config.toml
d_mlp = 512
rope_base = 16200.0
rope_fraction = 0.5
attn_scale = 0.125
parallel_block = true
init = "uniform"
init_std_up = 0.0513
init_std_down = 0.0
grad_clip = 1.0
warmup_steps = 588
final_lr_fraction = 0.05
batch_tokens = 16384
Each number is 200 + 30 x the weight over its row's rms, rounded and kept within 0 to 999. Layers, rows and columns count from 0. The size before them is the row's rms in percent of the matrix's.

# layer 3 MLP up, 512x128, rms 0.115, rows 444-449, columns 0-127
112,250,226,187,222,168,248,207,237,188,191,199,174,189,186,195,215,197,157,221,200,208,203,212,201,197,178,170,280,186,178,224,254,130,123,236,228,218,194,174,185,238,189,220,213,186,180,189,194,163,189,177,192,180,165,243,161,249,196,235,198,234,189,174,191,192,240,160,198,229,215,192,136,149,210,228,227,236,218,234,192,194,178,197,235,232,178,211,172,202,196,227,252,253,198,124,199,178,218,208,249,189,193,146,244,209,200,175,206,183,208,157,117,220,179,244,221,176,201,224,205,206,168,142,160,196,195,222,202
106,179,216,198,218,169,178,218,200,217,208,264,181,185,206,224,208,216,189,207,214,235,202,153,205,203,210,179,222,190,200,239,225,162,202,234,200,181,156,136,188,175,154,192,129,215,218,224,161,175,174,183,224,165,215,213,147,214,225,203,167,186,203,149,222,209,195,215,178,252,223,197,155,200,200,203,215,139,152,287,239,149,165,147,257,198,186,236,213,251,217,241,217,218,241,201,222,221,209,218,161,214,226,148,172,200,190,181,205,164,200,197,172,193,188,240,278,162,223,247,196,210,202,175,228,212,262,225,185
120,203,190,149,199,199,205,240,217,244,248,229,213,195,207,186,191,183,184,250,213,160,162,174,131,209,184,232,159,215,198,256,162,253,228,222,168,202,172,155,134,199,187,202,199,205,203,143,175,163,145,178,202,176,198,212,217,215,181,208,195,286,233,156,153,201,228,159,139,258,221,198,188,184,230,186,174,180,173,201,214,202,189,195,188,228,219,180,229,241,227,200,216,181,211,220,182,204,183,210,193,217,193,160,189,154,171,148,251,242,221,187,200,231,171,284,161,201,205,228,240,228,165,197,171,221,174,201,213
092,181,188,168,225,202,219,226,230,168,238,163,159,214,197,175,209,232,232,264,174,179,237,148,195,189,146,217,190,195,169,207,235,226,239,237,235,195,191,236,155,209,168,210,157,168,268,196,197,164,202,229,206,215,202,206,206,157,173,156,166,264,211,236,235,203,255,164,154,258,147,220,178,209,205,233,218,273,182,153,219,196,252,192,224,168,189,225,159,178,242,204,241,226,170,191,160,201,240,217,184,230,191,208,183,203,138,218,171,223,230,168,155,176,190,200,204,214,214,187,226,177,245,192,204,175,189,201,210
092,232,214,190,171,189,190,193,141,195,206,152,204,238,183,187,178,261,206,230,174,230,212,134,243,162,188,216,198,172,255,190,184,259,222,185,209,218,178,201,215,250,258,138,164,248,212,200,191,184,188,205,203,153,241,232,221,177,189,183,200,221,189,230,187,262,221,194,168,243,172,203,150,223,223,230,222,170,184,168,193,235,235,136,189,208,165,181,208,251,222,193,235,145,187,192,195,223,256,186,208,160,174,216,155,125,219,213,191,169,189,171,189,174,169,209,271,196,176,223,171,199,215,174,181,225,189,204,184
093,178,185,208,215,179,221,210,198,179,185,201,248,232,201,170,172,219,218,202,188,192,220,166,185,154,123,227,261,203,217,207,193,228,182,210,122,183,213,204,183,223,160,188,183,214,207,145,224,185,225,246,225,205,167,250,176,122,200,210,200,189,218,216,212,202,193,173,179,262,186,225,206,192,208,269,197,229,188,160,214,255,233,270,187,246,261,212,207,169,189,157,217,187,179,183,166,210,218,206,179,153,198,197,222,210,210,132,202,179,171,218,216,222,182,187,222,191,258,188,176,159,178,214,298,198,225,201,216
# layer 3 MLP down (transposed), 512x128, rms 0.0968, rows 444-448, columns 0-127
108,230,206,188,243,241,172,210,202,125,207,179,189,235,204,187,201,210,214,199,205,203,173,247,271,217,249,184,182,144,195,203,236,152,182,202,247,277,157,186,203,196,158,205,214,213,186,239,187,199,215,212,201,254,190,240,211,216,185,179,190,193,234,185,236,213,151,252,180,222,187,223,174,190,202,206,196,257,259,221,207,190,158,194,164,145,191,151,168,173,179,178,166,219,227,208,223,130,208,249,187,205,211,214,144,300,176,170,193,191,195,200,222,176,202,212,174,190,154,236,177,202,169,174,213,219,178,197,205
102,173,168,212,203,224,179,160,191,172,214,216,204,164,158,194,163,227,166,187,144,186,184,192,276,199,183,200,191,256,241,226,246,168,226,199,168,113,246,156,210,174,98,186,253,230,224,147,176,188,202,230,169,197,211,142,236,191,217,198,204,226,195,206,253,216,174,221,193,242,239,211,236,236,182,217,174,180,197,179,178,235,220,207,195,202,185,145,180,205,217,234,205,243,185,235,230,198,196,163,191,166,161,202,226,174,255,193,200,233,165,217,222,194,228,183,202,199,219,199,191,211,175,191,232,192,250,185,248
118,177,174,197,229,218,211,185,180,160,156,225,175,287,182,191,158,186,260,227,208,231,187,197,163,225,219,226,221,205,236,208,154,170,182,225,223,159,214,142,192,179,227,255,202,187,160,219,198,230,160,178,191,192,219,223,198,247,199,186,179,126,223,213,167,182,169,218,248,208,232,257,210,232,209,192,136,268,155,210,216,197,162,189,167,210,207,204,188,156,230,170,231,192,204,228,185,240,171,190,226,169,265,183,189,220,213,150,208,172,216,202,212,206,167,186,178,186,224,136,239,202,177,235,251,210,211,166,212
098,207,209,227,227,200,228,205,188,234,235,210,116,225,202,177,229,225,225,202,197,195,249,245,171,264,217,186,204,189,223,217,199,230,187,190,175,232,177,214,210,232,199,193,205,170,152,206,182,184,187,230,184,198,210,226,244,216,232,240,247,160,203,283,215,202,190,198,221,144,212,232,204,174,168,121,183,153,180,203,237,172,179,191,183,161,160,139,222,197,191,206,212,149,208,178,207,211,203,144,173,215,140,227,201,247,151,184,244,235,239,189,163,178,257,201,213,205,154,223,154,210,146,215,184,189,188,201,167
098,140,171,218,151,188,181,230,208,187,179,242,206,219,195,171,212,238,225,173,179,176,229,257,211,174,187,162,204,232,253,162,161,192,216,215,177,171,176,151,231,166,173,186,212,200,199,191,250,184,193,232,140,225,198,188,217,236,265,185,178,162,198,264,186,203,192,266,211,206,220,228,178,162,207,227,216,249,179,183,236,214,187,218,180,137,199,215,229,224,220,209,186,153,192,144,251,262,173,179,191,263,187,196,235,249,192,237,132,182,205,241,222,183,209,186,212,165,199,192,204,153,181,187,215,244,199,196,204